Weights of a small transformer language model.
Size: 12 layers, width 160, MLP 1280 squared ReLU, 8.77M parameters.
Each number is 500 + 40 x the weight over its row's rms, rounded and kept within 0 to 999. Layers, rows and columns count from 0. Numbers have three digits each. The size before them is the row's rms in percent of the matrix's.

# layer 2 MLP up, 1280x160, rms 0.233, rows 1193-1213, columns 0-159
050:444497469490542492488468453480471436588445517513508535488499500459417504467483490481459553526539534496535536517501466501587558498492524537403496423478473425493488516521509496539447462438470459481521546502440436511443510477465648515531455542542547492538500484476477527524488507463588533490481568530495525469453513544537467509486483526503477446492478546501556493562526508531490489531528539541519427493508555585489517461531516459523469482470493486430526481478450608483556538422575512
099:544496533386506464554523600406453444551484544507532474522500517503521500495452483474441521562504519519461435486482499524443456539528467492505547464463506450489518455491519473473455515480563491451505468550486478495459483562565553500483465394533508423529507486495532488491451503544509489534492533501468536513523533599531464477494471506499536509609478547464458486500595557524517437443547440485433450543468506514501511546524490519517464581586524541505535534447452440511451476512477492
096:464586513432468477450602477468487523587477486516560526501463445506440446467501471513462504504469483568439465436512490476466488529495510585591535495498479489483527519460472465495362545465457563487572599472520502551476466491464523500531553470462566510484537535458504546502562524499489546508551481513549535506444481493490418449458512474533534543490505437438503549472509516493523468513493598571467497498483518572521531467471504523548539428526497511534512484453465490491491530476499453
102:518511416411470442498572475494515512538550484500417484557521568501508554528460534439467516504494493499458441461517459444561552522460454529504443473504538423500551471584487461556477586473585503515507512513562493566519535526514488518479543403471558468456519526503553466533531541477529516438452529501436452482473464423534471513470481547448526494520515476506499603506489457492492494494483449514518524471472512516489560525448442511483449476400476515492512501585528495436550517471488477
030:531559414446464468517503523514559498487443546590505510544528534557543524505563520514454509518495489541457518509503486470511558561507546481412501527440541538453451501442463552543532524544493572507514478548502477496483497413471504516427479509535458509478457455529501495510461515440536542509450510517512492513470511523526529589515516492469467534579469546527525493610445523537472468470570533502414444517417501488494520420527565464546491490509516499455439506520548429439467491448542429
091:493493540523484538504530450499527486541481531505489501500513505508490523436519451470515549517468545563519514468510470478562480466467502455560534426498541477431488454548544544451549511486540456473587487531506512525501504563556535498468463525498499535575486485465498430427441498474537467530529543444518433473466594467474487497467517476455503491419513546414453506516563536438559389508442449549513454481550485522445568482498421473612538524560491431483505533516501532490494544442504472
023:547512414490553446525467470562432521598505526523460483440513515508487557451527511500463537515442536472389554479443525476543543462501531474517498474538543499439510537497494465518496509505529499511477528603459425569498502495500542502486455485403571537498430534446504534517482448544554471533479487538510539499399501516507540472548475505480561579529497457531549482459531520480475473541532507514535460448515460473529526443525497485535418514492503517417499539449480490526477452391472498
102:452573456493539561486530453502540567620479568518444532520511442497489521528509504447445523511526500543472470513524527478457532494484456517496436569500517521503529522542475464508498556593483456486499453538458523468520493489458511476463444536556490512488418484586532484502575522445546492496476494506500576503459507480512470505448572488501558437450566474599471491502459516523522462478465585467522488487517571456559586467507542493548485520461481509498545591534486452447470561517508441
109:512481532484454526452490536506525491507541525468504497601454561505535476562522437464475539482511482531539529424506412497555499474466515482538525544497512597470489480485431548511494576489527506533594493480483476476558526496554564541509528540472482507457473441410532549539486365488482523518487518542542540512476586531507507484508487583405472490519582529488549514459513548483478516519402479477547526500512569465453463522454480570508447515505497509539497512530522480520491505484569558
099:519495513459467577467527452508511461491509555549539441475499479488522503423536503515464517482544487525590508461521457561475520520473509410511477481516537556514476528591506527622457513477477440494541531485450434496503532469485463463512488564522456549460467501513565495587566568529518499527525575559504535547425513483560470510594444435504566444474505515496561495492516455510504473438522488465477481480497526529497553428500527511558497473520487551450502464479475409528565466460523536
111:476502553451470464540508471499549510528435528491531450509507433479555509558560493483486462491496500504492546425482528531555539556455486510410467509462531530481449537524472494530527566469469499456464496463375426606479502496475520482472483567576457527509484515490530419472450483479494550508417454433514549545527526422525493567461435457532538450400510575467493466481490541499481529482509461418510480504438463472484505513522470497520474537459468521471523499546451470435462492492550488
104:460585472515558491454573396569454510497509502390521542503516468497464521512470487437456552517486379495498481500477454527536519527487487465505477521468461528478600498439477526478503445509584534486445497547483538502497502529412528542502465533475452564519471450524528453482470547470523559558523466489498463490512545501505502553439494604518473516517492459494515493498530462487509580486437533421502520520475485454489539539479481414526510488528548480451523571538541513478501508451444427
120:472511534448539576482563544528490568470464579477582494519510497474509626561473532438460547496466496508517475558515417484519453427536511500484536482523502529527547451496467562517470516501514459519501499577502535515425530532453520479521467462454500528473488479530506463431440477501447482482486501516580524481445540468510459510551529465466491505582499434495520507560465527485565476504510519394448433433446550493489462450468465470569481518450551517475534538530443492481440529511564480
107:462486450574516490523491485504520513523520464427489466503503502550508551530564501534475528494546524410492547510537469516524513528511515474513532393547453479585530483437501490568411537425477513471496543545499465411535543474510538525516479478518539537513449496426540477522538457508537551530461454491416517447505468544424527426579493529484515504457476501487454476548490464481500485534534473504499574530512491458472513498419483512472501475489492556505484489444579457550344496472460497
102:522479449449451464499557493453516494518500473488606522476512497560447513471505489535427528529548525471493544516479521554543498551553489478570452444547515452514470534473522459569476530454541434485528510509540473518593456443488439537501590537459481435507449539532520526503438476533494542466476455449576473430499496480484485590488534519472532505567582545452496561451544521531570512467497455471456436512441477542421455501532518540492514487520547444517460498500530469447529467534552478
097:501483519497410468523550499472510452468477478524513517436507501527521414545528530467412518493509472482481548497539527557517526495497472525496555495507417566464511466541519531498513550499499559607558527533443482473513473453501468502450449456572457535561507538562462502560516528544489440456539539505514412549486556491461448462555489444478495486427525506517588442507544493504490495455399494489445492444584482484527473523551502462490500479574523486480452467539509407505440463469498550
103:487453428455504525486598479456463536530515457443523454485549469519531539460582504475530502513479496466555510589477487486539486517418502484545487483548526427494540452454523553502463499533516537437503453570537486489548542474469522450544469508500463473516468457549612515474504472536599547568495509439462478497465591538526443538463462534495494497565446500524481552522441541437531500441542507516470492521487408481572438485471497509499443492477484506531433515494466427525493445517522508
103:533490573486433571472486495546550487494411456480516558538505532522543600516481411430499512492503505503498526488512492540567574467545463472511513464413510489527486480444493539553508535432481490442445488535542515438490460552505420514469479547518476457519555530542526528474497517452496497438526457554494478459468544502544506459481602473460534483437459562461467491522490513454504468526410543556488458562549455491500534538519560431477521508517494540475487463558513476561489487422560517
083:496533505418476583490463504535505518521487523461510514485489540473453552532507510434431448544562525471533598500393512552441434515471535479568491462525489528495436510494543555489445483445501523499536432544504489514526522513555585468526471543554530496531514492491475570444486503547483470518461508515503557477468446483589454501473484490430498500521532428522535585525501507603482481523521468497515468511546538488517526476562514527528472411457447503496547556558474576535504519439484558
112:581569602468491443475523534490475472546515482470481550487481473466502460495483541453596442429493489485529481484440487545493467485462515481506508478563582523452538486514491426544474519548484497521555451524457442530517493498415512496540521532465476559502465440414520516559489478479518481459513411532437491514455472469571523453484446500531457483560512580516412484477553469520516467544494519471506502493481542520619569520481536531465518451430494479552495505577480494522479470496563505
111:548494479518491564531553549465471522436456462513509556531584505539477522512516480567495507516505472515430509490435559466500536487520505535474468476471496459502525543525450472546543431512482492537499473447464417538623533348464511529507586556534544508484510454480486519456525539502449533405452537484494499504511504543499500421498514484527518512500518511451474501563540467486502455513501439567427568540544487472477469395522453531524486450513502495526475477500499484546514492464520596
# layer 2 MLP down (transposed), 1280x160, rms 0.236, rows 1193-1212, columns 0-159
056:579470544520452559492506503468500495489513530507537459553515507499527512530567502558522529463481516493453460515550502528485472479479438514453523483453568560471470510503509552552506495501441460445460475485497472481573553543552404496506478476541527484469544582520560544508512563546425504603470474496510483524471514447414544506445472521480558507427449450530439514495534473503530438409530488398448493519502475463579457507469480510561481477530503511571453510461534547504525460500595498
099:492529494528531479421506542449452543468515489475471444475475473531552479460498506477516492604434469444528537538444457503440547546525488491626515494467485523430527477497503460480432539583440503445490458456528492472510498433506455538479485552523508515465552483496439516505531401487511539571515472471477519496509478513478482516447494456572519573519444450471485467486502543493491521543542485463506510566494527494515541516500510470436465485559531505475439445541548517581442632444481515
111:453490538545534500539451496544484532562518479541495524516487563523464509534511551504483553445495544441505487446569435491522518443552402499497508559545505518479549538545474424501493458424444505511625506550551489490533583557457533517528466476463517551510479461446496477442495473495467430467530481502489548441558520514498482506456464477506534475512507505496517501516518497538445486458541560459499522518436493579534477603529475527493569455534476519588511492509456553538510501412426453
100:522515438589519487490523465496489493534543503492499473462553539507487566557530552485542509498579504518455487499495558536568504521500470477452438490544549558423506501508522455499536526511498545540532479508490520510550417436496486441457463432517518520540511517517518464480447505544395500495446421517490490402581513467528574577514507518479475509552574551478583528465548506495464508468479507523572486552601459499503487516483482536492490427449558511419494436475531515491490435502461550
048:513455477442527475516513558500533494440520549501496525572548590431504499486420418531478512409496527506483532519447526489515472507470550427449520480535478533434553491533516520506462409463552508470459514456495569476515483425434476514574530525518529493554414502510481509443449480532454498520525495488459459531526533499521513551464534522494518564495442451487562484521490537461515512503538501488483497573468454505491472491491418552489599473541492436499577479517503474444376550530506504
096:515503438472408588522520463538516585544495452460565495483507462478547565522503495529531547526515462525559539485518531473521507470508484526514506481504522528542533492525502583586452442503483619552486573403538576484440566497573556496517542497416516502560466523476443491527541483438469496494495450526479478575498534543563519482504479533508446470544528497519556518528484549535455506471481526545465582533453499415555499520514500591530464507505480527488475566502511499497521496488496511
021:485542523486488496491448473418483457525563515457440455480444554496591558583510468516543559454511549547540546505501516504515506639429438433549501518450487535531478480488514489527531445536481451590487523493455512474535460503400483447501468476497455538502549570484464482554492501465472513460501560487475494468536516512539456490556467510534494475526479487532540506532502414433442465545499463508538525522514520511500440494496457466523532584416525510490474444605517467490507527515509471
110:531467465489524523527451497541484470523465552485438531461488463530484476483538477534542428405460518509561519551543457523494456571523489490576515523515504537520528587531570381488510460502528574444530447499480504497553473462505499497463501501477494488541500442500475500414558464467481428464508498536471473545494614534423461512462471546548430476539525444479491533516482435541517522509513543588516484438485496503506542550497564540437524504459443511580477490571447455519504505523495476
116:603508476539420533503529513504442474461496482578491495472516438521504523508432597567552455517555472432496477554565544540468471493507558499486482484522473529537505533546555534562501472537466529486460502523525532529466539546533503419528457523526472441503551533467523545458537484550468500586526472475489444503501461469559452502477428427585520537514556482496464467416487492460578471499501582458498537504516548532545534540522524471558462507487531529547555534475508589484507471499449513
104:593483468517513485462529482428461465484562514544451434484499480445543514502484555455512476469514452447514496452483500371523494496528541538516468510440526491451455451477410474455528515456481495501526489526504491496471465476520495552476463493442556505546535476494531469426497417506457482574514482459500484505497481534460469516530542514548428508436402438442510459484494550468569480493493465516494425517449430445518485500550401486444441558542418449492473561508477451521485474521493514
113:537516538547439530448479541494472498435528554535553487544552477478439480462446497529480438546491501587461424495496436489433434523506454560502518496518543504501396498441591520421538550442501502538539529524512574495591496479535479522459501439512442443508454503567481492565444548498479441518491447475562548549515510549465442528516450405517496477532429458479538536528499491471532508471534523523484522535559486449533492540547518459473514479501530485492477523459521514476455500549443511
099:519463448514501540503517524518476538443542469510534498476460496489511562501531566509473490421533441412525425535441488458442537597491493516533522467446565489471519485446440508586459513423548535459488567477522544562539521505460456487501525488603519501465470524508483469468459485499493515453479488516551469518507507503437488520470426494496463472437499509406563456532495506514559513558495492557453542527476575503551514533470511482533501487502451501617531539569560494508535530516594486
098:522457582567484486472512463480502462455564435558502547469485515534457487451486479543491516574478471434551541494532496518462507534437599530600545492495545527558521449567501511532521488489486458539509524531490553522578470485496545567606499517543491486492421464538571495527429468439498437505465469500535563547512466453490506486491534548515534451508527492484502564456472492455522488457442447495527451545506601450476491493467518458481530431558542506496487460457474552522553468538502491
107:544491514483529537499521593485525464545529530491501444467532482475515540513497512505515539587508535561496528523551502488539502523437534452494497462563524451509565516554526513421541486413598503517546462434532456491425508439552508558540573532497518517457500485430517535478471498514483508461415518547415480576536503543553468500519472527486545533468545502505462399468533524503470446557446424484488496515456483497517528542465519507457450546553571435495441480504452412496488464499494528
111:504490566510359478520490495502545498488443540510495456464547440544535453410536514449507465505590512505491491516547469438446518512490447520449495482485463543510562511464506419438453512481497532508431502507544561483514460525509462488507518546517520508521548497450427496538468529424527451471495482487408486569466486531506481492495531452456529556456457454569479578535500435468477555506415501489488526539493564515577464513532547459537482540560553549534521561482523570507533535500495483
096:464449483556513475435523455457521428487548522438519527491532532519464516536468510447478534437478481469436539467470476461443490533492499469521510428543493504463502458470481559483497417436497452433458479517574522525549499474512470429471515439522543436505482475459463468485523583509497526527492539501604533506458423449493523442530495553529422436503473491460459447480460581538589494494523502539551516560490509496544514516435518527489549459456454474579499471496552432494456491521483581
104:532472420581490410491469497501491505445515497550510503449479486514488476492523495551474463477520498602569511563501436489528495532563511496564547542455515508463550503547509555500459459551466456502575467501507555431549503445527561555498529520557440475565448539463509506481494507508409510464497522467477529518599470460500444518552509517479506433541484429534507502480472571526563500509525500496472557519567516420466504446478484421574504524554470470439537485504537575476488511549491459
095:500455476599543503525486445443497513500530477522507432457468444486521432438470537494554539516571524547523495541470548547457536523454489471411554491478484506548454421511521560532527514468609504466501503531489484523471466515472463534564497467549431489587464518527467470447502534489493537567505495497536527476458527521477478523496442440531571463452457506527566524544494467478522486532502452568518523519470458530535429459469467528530455556479538560517501428435576540468536455517432458
098:503443482506478544489576486537457504549474457500418453538577475512454522604481525499535496492522498518511564490512548545558540480456541494586487534476548497416519526552538504419497467514464541498516417504475539461450510501537536479409589521433496466594542524457526507501514514501551476572514495473540456515503547529537493448527592461494496505541459507512526506522495511501531521569435453461499426544454609547471489506541522461526505469503471526461508411545504459461514509479500503
101:472442529473512567499535496518541506539394529454496495488537459506486432516419426564458518443529486496459498528494524524503469458462533511475568465578463497550522508537517493456539500473558451461483553556537499540538510505602492474500464490511516508487420477497466520512581512464453520503442508597527545519512453501568513554469466497544508471515410508495523466456554485506535476456460506640502519545504439541516468503495488556517404468437572541453502496478457466514480514511544497